{"n_kv_head": 3, "norm_eps": 1e-05, "weight_decay": 0.047, "warmup_steps": 398, "seq_len": 128}
Each number is 50 + 15 x the weight over the matrix's rms, rounded and kept within 0 to 99. Layers, rows and columns count from 0.

# layer 12 MLP up, 384x96, rms 0.125, rows 319-368, columns 32-63
49 49 68 54 63 22 33 93 68 49 66 50 41 21 49 59 27 37 61 54 54 80 43 34 69 44 43 45 36 67 31 42
37 63 38 69 50 58 63 77 65 35 53 62 48 22 47 22 39 58 43 76 52 53 35 83 59 46 52 57 53 51 62 42
39 36 61 61 70 71 46 40 52 23 55 61 52 33 47 38 54 46 74 27 37 67 44 63 36 30 57 64 76 39 37 60
36 41 38 60 60 36 48 60 49 20 74 37 50 37 43 49 48 49 52 55 69 45 39 53 50 55 40 42 38 46 20 53
44 55 58 68 60 48 81 62 40 44 47 56 41 52 38 44 56 58 30 61 55 64 34 46 73 36 52 49 77 54 54 62
75 64 61 68 45 33 56 50 51 48 45 61 80 58 47 57 25 47 69 71 71 52 33 46 51 38 50 57 77 48 28 40
65 78 32 54 41 31 69 40 35 41 51 59 82 64 54 67 26 14 39 39 48 39 51 43 40 56 51 34 79 56 71 51
54 50 54 70 70 53 50 34 32 38 26 66 56 63 42 55 35 52 66 68 21 48 70 42 56 26 57 33 54 31 63 49
47 28 50 56 67 56 32 20 39 46 38 56 50 35 44 33 33 26 48 52 59 65 40 40 40 37 40 50 47 63 37 40
36 63 30 63 48 53 65 42 53 44 58 61 65 23 50 44 17 33 64 44 68 53 29 47 32 82 45 64 58 78 56 37
40 56 53 47 67 44 34 51 48 61 44 41 71 34 63 52 50 56 55 47 49 55 51 50 53 29 21 49 61 48 28 37
56 43 52 55 25 37 67 73 62 28 58 75 59 92 39 27 51 47 45 45 47 58 41 26 52 32 68 58 48 58 48 37
71 46 74 53 69 50 56 71 38 31 56 46 28 39 46 33 40 68 28 73 54 39 62 56 68 46 68 51 52 48 50 25
60 37 63 45 50 44 68 45 59 30 51 40 50 27 56 43 29 71 39 66 59 73 13 47 54 67 61 54 46 48 68 43
51 26 76 46 58 39 45 53 52 53 53 31 65 38 37 59 36 43 55 63 43 56 32 57 43 50 40 49 57 63 47 36
69 38 61 59 60 31 35 52 52 37 56 40 35 32 45 36 32 51 45 51 26 54 40 80 59 45 42 79 59 59 57 12
61 29 43 42 60 52 66 53 58 35 62 46 40 36 56 15 44 67 62 62 56 67 28 62 66 54 56 74 50 49 59 57
54 43 48 62 52 34 51 74 38 37 35 51 69 43 48 28 41 69 58 38 41 37 55 76 29 18 37 54 63 47 46 38
64 42 40 78 51 62 58 60 80 34 85 59 57 95 51 50 45 41 58 43 44 68 55 47 58 38 17 52 26 44 38 48
21 76 42 55 25 49 56 54 41 76 65 50 45 33 61 44 25 38 73 32 78 62 40 39 54 38 48 57 58 61 47 27
55 43 58 69 32 56 42 18 25 41 75 67 62 70 41 56 52 71 44 69 55 60 67 54 30 53 29 50 38 19 14 68
46 46 61 90 49 42 52 33 54 53 78 68 58 33 39 39 46 44 54 53 40 37 44 53 35 39 24 29 52 24 67 63
52 40 45 59 24 51 33 53 39 65 58 34 39 54 49 31 48 26 39 44 41 51 39 95 33 34 40 29 54 22 80 39
51 70 36 43 56 41 61 40 65 42 33 80 53 72 45 44 36 54 39 48 52 73 49 41 42 30 48 69 80 52 35 62
83 47 58 54 52 34 40 36 62 47 67 63 54 34 55 41 36 76 64 63 28 76 72 16 34 31 46 33 55 42 07 35
59 61 62 80 22 30 51 36 55 67 43 59 53 52 60 52 39 54 44 52 66 68 34 56 44 50 32 57 58 50 60 40
83 34 67 49 59 47 66 69 43 56 53 34 50 29 36 26 48 38 41 76 77 51 68 46 54 29 22 48 59 40 58 61
52 55 63 74 49 69 48 34 28 52 61 63 21 48 31 29 31 46 49 43 47 69 65 52 39 44 37 89 66 56 58 53
46 68 70 51 52 60 68 40 29 53 79 73 46 44 46 36 37 52 45 60 41 41 64 46 66 45 73 39 54 51 61 46
37 54 53 36 34 48 20 64 28 58 31 58 75 32 46 35 46 59 48 28 76 57 61 34 68 33 50 28 62 66 40 51
31 51 54 63 43 34 57 24 74 61 63 51 50 86 41 54 37 63 69 47 48 13 37 48 63 27 24 43 50 50 43 50
44 76 44 50 05 40 83 51 37 63 34 72 14 64 54 27 38 47 71 35 77 34 45 69 27 31 52 66 53 45 53 76
68 17 40 59 39 40 63 42 20 47 51 55 44 16 20 15 46 54 57 31 88 46 66 56 42 53 52 48 66 70 41 70
52 37 40 35 47 49 56 25 65 14 32 70 60 41 71 67 34 56 51 48 90 63 54 47 78 51 52 55 60 37 58 22
39 54 51 56 55 57 32 33 48 61 18 44 76 61 60 46 50 27 57 73 61 24 30 46 63 51 51 55 57 63 54 61
66 51 34 41 38 49 52 66 44 39 43 73 26 59 52 31 54 67 58 26 53 77 65 65 60 46 69 66 33 38 83 24
71 76 76 30 73 32 49 47 52 46 85 52 32 34 61 35 53 38 20 78 58 31 68 62 75 56 55 50 70 58 53 38
60 32 61 53 25 49 28 51 58 62 26 49 61 30 48 66 38 38 69 49 51 58 26 44 53 66 50 79 36 54 48 43
63 48 46 54 68 54 33 24 45 38 48 35 59 39 34 56 23 61 76 29 43 62 28 80 69 20 45 62 68 48 35 51
52 64 43 33 32 26 68 57 45 54 37 46 36 30 41 59 45 52 36 73 87 28 78 71 41 45 17 52 47 59 50 26
15 39 62 40 57 32 51 56 31 52 58 50 82 47 52 60 39 34 51 79 67 42 35 53 57 51 47 25 58 64 50 35
58 33 52 43 50 39 51 33 59 69 61 51 53 40 36 25 45 45 52 63 61 43 24 48 32 67 69 30 36 51 40 43
61 58 63 58 59 55 56 60 28 37 28 74 68 34 24 52 40 65 81 51 45 66 32 57 36 40 60 55 47 65 43 34
54 41 55 43 61 56 39 52 29 48 99 74 40 44 70 62 61 34 50 56 63 57 22 33 50 43 31 59 38 42 68 51
60 90 53 75 57 40 40 53 64 41 43 52 38 45 55 26 34 63 58 89 40 66 48 54 27 29 62 82 46 62 58 09
65 39 69 40 26 38 64 24 25 63 34 72 65 44 48 57 38 34 73 61 39 51 40 62 56 39 27 29 64 71 60 36
61 61 50 60 49 39 63 76 49 36 46 60 80 43 27 36 60 65 45 46 53 73 41 48 50 43 39 51 81 48 25 67
51 31 42 56 71 41 27 58 39 35 69 50 58 23 46 31 39 31 43 74 58 49 70 36 50 67 30 76 62 67 31 58
67 52 54 83 58 69 46 40 47 61 75 57 43 48 48 46 42 55 65 58 39 62 19 46 46 49 56 81 60 35 63 46
50 61 50 97 69 29 39 34 50 48 47 66 64 43 54 42 62 51 84 72 44 39 42 54 57 38 28 46 69 38 55 45
# layer 12 MLP down (transposed), 384x96, rms 0.12, rows 319-368, columns 32-63
51 48 33 31 49 77 30 38 36 55 50 52 63 39 58 31 40 51 48 47 58 22 81 15 61 48 51 58 37 41 34 35
52 57 62 50 45 52 47 55 25 53 66 54 40 60 57 64 32 54 39 41 60 55 53 18 34 56 40 68 56 18 66 29
41 56 63 75 64 17 73 55 30 29 59 28 49 27 42 64 41 84 58 45 56 44 57 21 66 58 40 57 68 39 47 88
56 60 37 32 66 46 86 37 59 68 57 40 42 47 69 48 69 47 40 45 61 61 16 63 54 54 54 50 56 52 47 73
65 58 61 59 60 37 45 47 57 46 38 60 71 40 50 17 48 47 57 25 48 41 61 65 49 70 66 53 68 48 32 56
57 97 67 27 46 50 63 20 59 44 48 46 38 59 50 44 38 60 32 54 46 47 38 59 60 67 68 48 35 21 45 54
55 39 50 54 60 74 31 54 55 47 47 32 82 56 36 54 43 09 40 61 62 53 53 54 70 53 49 75 38 55 56 61
46 58 72 56 32 65 61 59 43 62 24 56 41 57 52 52 71 32 58 52 65 41 47 54 48 53 47 65 42 36 48 42
62 61 63 52 62 64 56 71 57 44 57 58 39 46 42 59 53 55 42 61 46 40 53 66 34 67 61 24 54 54 44 38
65 46 71 44 38 23 54 33 68 51 90 29 27 52 64 69 51 54 26 28 69 48 77 47 45 57 36 62 55 35 67 36
38 38 76 49 66 70 56 66 57 49 47 28 44 47 38 65 61 49 38 50 20 46 48 41 40 51 34 67 54 39 46 23
32 59 50 67 58 65 34 54 56 21 77 65 46 28 21 43 50 49 35 69 71 86 49 56 57 79 45 49 31 30 54 44
44 60 61 53 34 42 24 57 64 37 63 56 40 61 43 62 83 45 41 37 54 34 59 54 63 56 14 46 43 60 34 31
59 36 44 62 37 65 47 35 65 56 45 51 54 46 70 39 54 61 80 76 76 41 66 84 29 49 53 14 42 17 37 38
82 46 44 39 38 40 64 47 40 51 78 66 35 49 39 53 53 53 59 46 58 55 47 17 45 55 59 41 42 85 46 39
31 47 61 46 56 78 62 62 52 41 58 59 63 49 56 58 36 54 76 43 66 35 76 63 54 47 39 30 59 48 27 60
40 47 62 60 56 42 70 34 64 30 63 58 51 75 28 78 29 43 25 40 66 50 66 57 27 51 41 25 53 65 42 59
61 40 61 47 58 53 32 55 53 80 42 46 19 52 41 73 43 41 49 46 62 46 39 40 47 41 76 43 23 61 35 42
51 48 49 44 39 70 71 52 24 45 34 54 40 47 59 44 59 53 13 17 73 35 36 27 46 45 68 39 43 57 50 55
66 34 57 39 60 51 46 48 48 49 47 52 62 68 42 52 87 37 37 34 46 59 57 48 38 28 34 63 43 73 59 58
64 44 32 60 42 51 64 38 65 56 39 57 58 48 54 52 42 50 45 63 52 20 55 41 65 34 74 71 44 63 66 26
39 57 52 53 33 58 24 99 35 82 29 39 44 39 40 50 44 40 59 38 70 41 62 25 58 43 48 37 35 54 52 94
71 64 34 23 46 64 72 66 71 81 45 14 45 72 38 33 48 48 35 60 44 80 31 34 34 24 59 47 53 16 61 37
43 39 61 71 39 58 49 60 66 59 61 28 38 22 34 53 67 48 46 31 80 60 34 23 60 42 47 33 68 58 36 48
60 48 42 76 23 71 51 52 51 47 43 33 47 31 35 44 49 62 22 75 57 30 56 10 37 57 39 39 25 55 61 44
38 47 58 49 48 52 39 44 46 46 53 23 18 66 50 41 43 57 52 65 44 49 64 38 48 55 68 79 58 60 46 74
29 34 37 43 22 32 46 36 87 51 65 56 66 62 34 48 51 46 48 51 35 39 29 50 35 70 77 14 57 87 72 45
46 48 42 53 60 78 60 66 80 42 51 25 43 51 41 30 66 58 32 57 50 74 16 44 67 37 39 56 32 54 41 14
60 36 54 46 48 34 64 44 54 41 66 36 49 69 32 65 68 11 51 58 56 46 34 27 73 33 66 79 49 47 51 64
45 55 61 66 37 65 67 52 71 51 60 39 28 32 42 67 36 61 45 57 52 64 27 39 25 54 57 55 34 39 77 29
73 27 22 39 56 45 48 57 48 58 53 35 43 28 48 37 48 60 66 60 33 53 49 39 47 18 70 67 17 52 40 65
72 44 76 50 37 28 45 37 44 62 31 46 76 40 51 65 71 66 48 61 48 40 63 50 36 76 29 43 56 48 66 29
55 54 58 31 56 46 59 37 60 46 38 91 60 48 43 46 63 56 50 30 32 47 64 68 63 65 27 43 19 18 72 39
42 73 63 64 60 65 49 60 31 34 32 45 66 51 43 20 48 66 55 50 42 33 56 49 48 51 55 69 40 56 45 39
59 49 51 36 55 60 32 38 61 66 55 64 46 55 48 50 83 50 30 52 56 64 54 48 47 50 59 25 60 27 30 45
31 57 39 40 40 65 43 57 51 67 35 44 71 52 49 55 56 40 64 56 60 55 44 47 43 52 46 57 57 68 38 71
68 50 46 39 68 34 30 56 52 60 60 64 72 64 39 55 33 67 63 46 71 54 53 44 80 67 42 60 35 34 33 68
53 54 58 64 30 56 60 71 27 48 23 54 57 45 32 55 53 11 27 55 64 44 89 62 44 62 36 32 58 42 40 49
37 54 54 54 74 67 55 67 50 41 60 18 46 27 39 42 40 49 78 41 72 64 54 65 87 65 45 46 26 73 62 47
44 49 47 60 38 64 63 62 46 49 51 38 40 48 52 76 70 59 75 21 39 59 40 45 44 45 42 56 56 43 44 29
98 52 30 51 37 32 57 48 61 42 35 69 41 44 49 81 42 65 67 71 59 43 36 42 61 24 26 63 37 19 49 50
30 56 61 61 45 54 40 60 30 36 63 29 56 52 63 36 60 55 25 44 76 68 36 52 67 20 35 66 72 36 58 46
65 50 29 30 69 35 81 60 47 39 27 43 47 70 54 88 25 35 34 25 33 51 57 30 34 35 54 56 32 60 43 26
38 45 64 40 52 32 46 62 52 96 38 61 59 59 60 42 63 61 42 30 38 55 45 49 63 43 28 73 75 58 54 35
64 49 28 62 52 76 55 32 42 50 50 70 32 44 64 49 63 50 45 38 51 37 88 38 79 64 52 53 46 48 51 73
57 68 44 46 48 43 31 45 38 16 40 32 38 18 50 63 44 48 42 54 76 82 31 69 45 30 67 64 51 16 42 50
57 63 48 47 37 50 53 43 44 66 30 23 32 57 45 51 42 51 60 49 43 59 53 53 48 31 66 59 32 37 65 48
38 50 76 60 38 70 45 54 60 70 22 48 72 55 35 83 40 56 40 67 24 31 60 76 51 37 57 12 49 35 54 44
46 68 70 25 44 47 48 27 66 30 41 58 29 40 57 55 64 74 54 50 76 65 80 47 57 60 40 66 33 37 41 62
47 69 54 54 63 40 48 74 62 73 42 29 58 24 33 23 14 30 43 81 70 24 61 63 43 43 38 38 63 81 06 52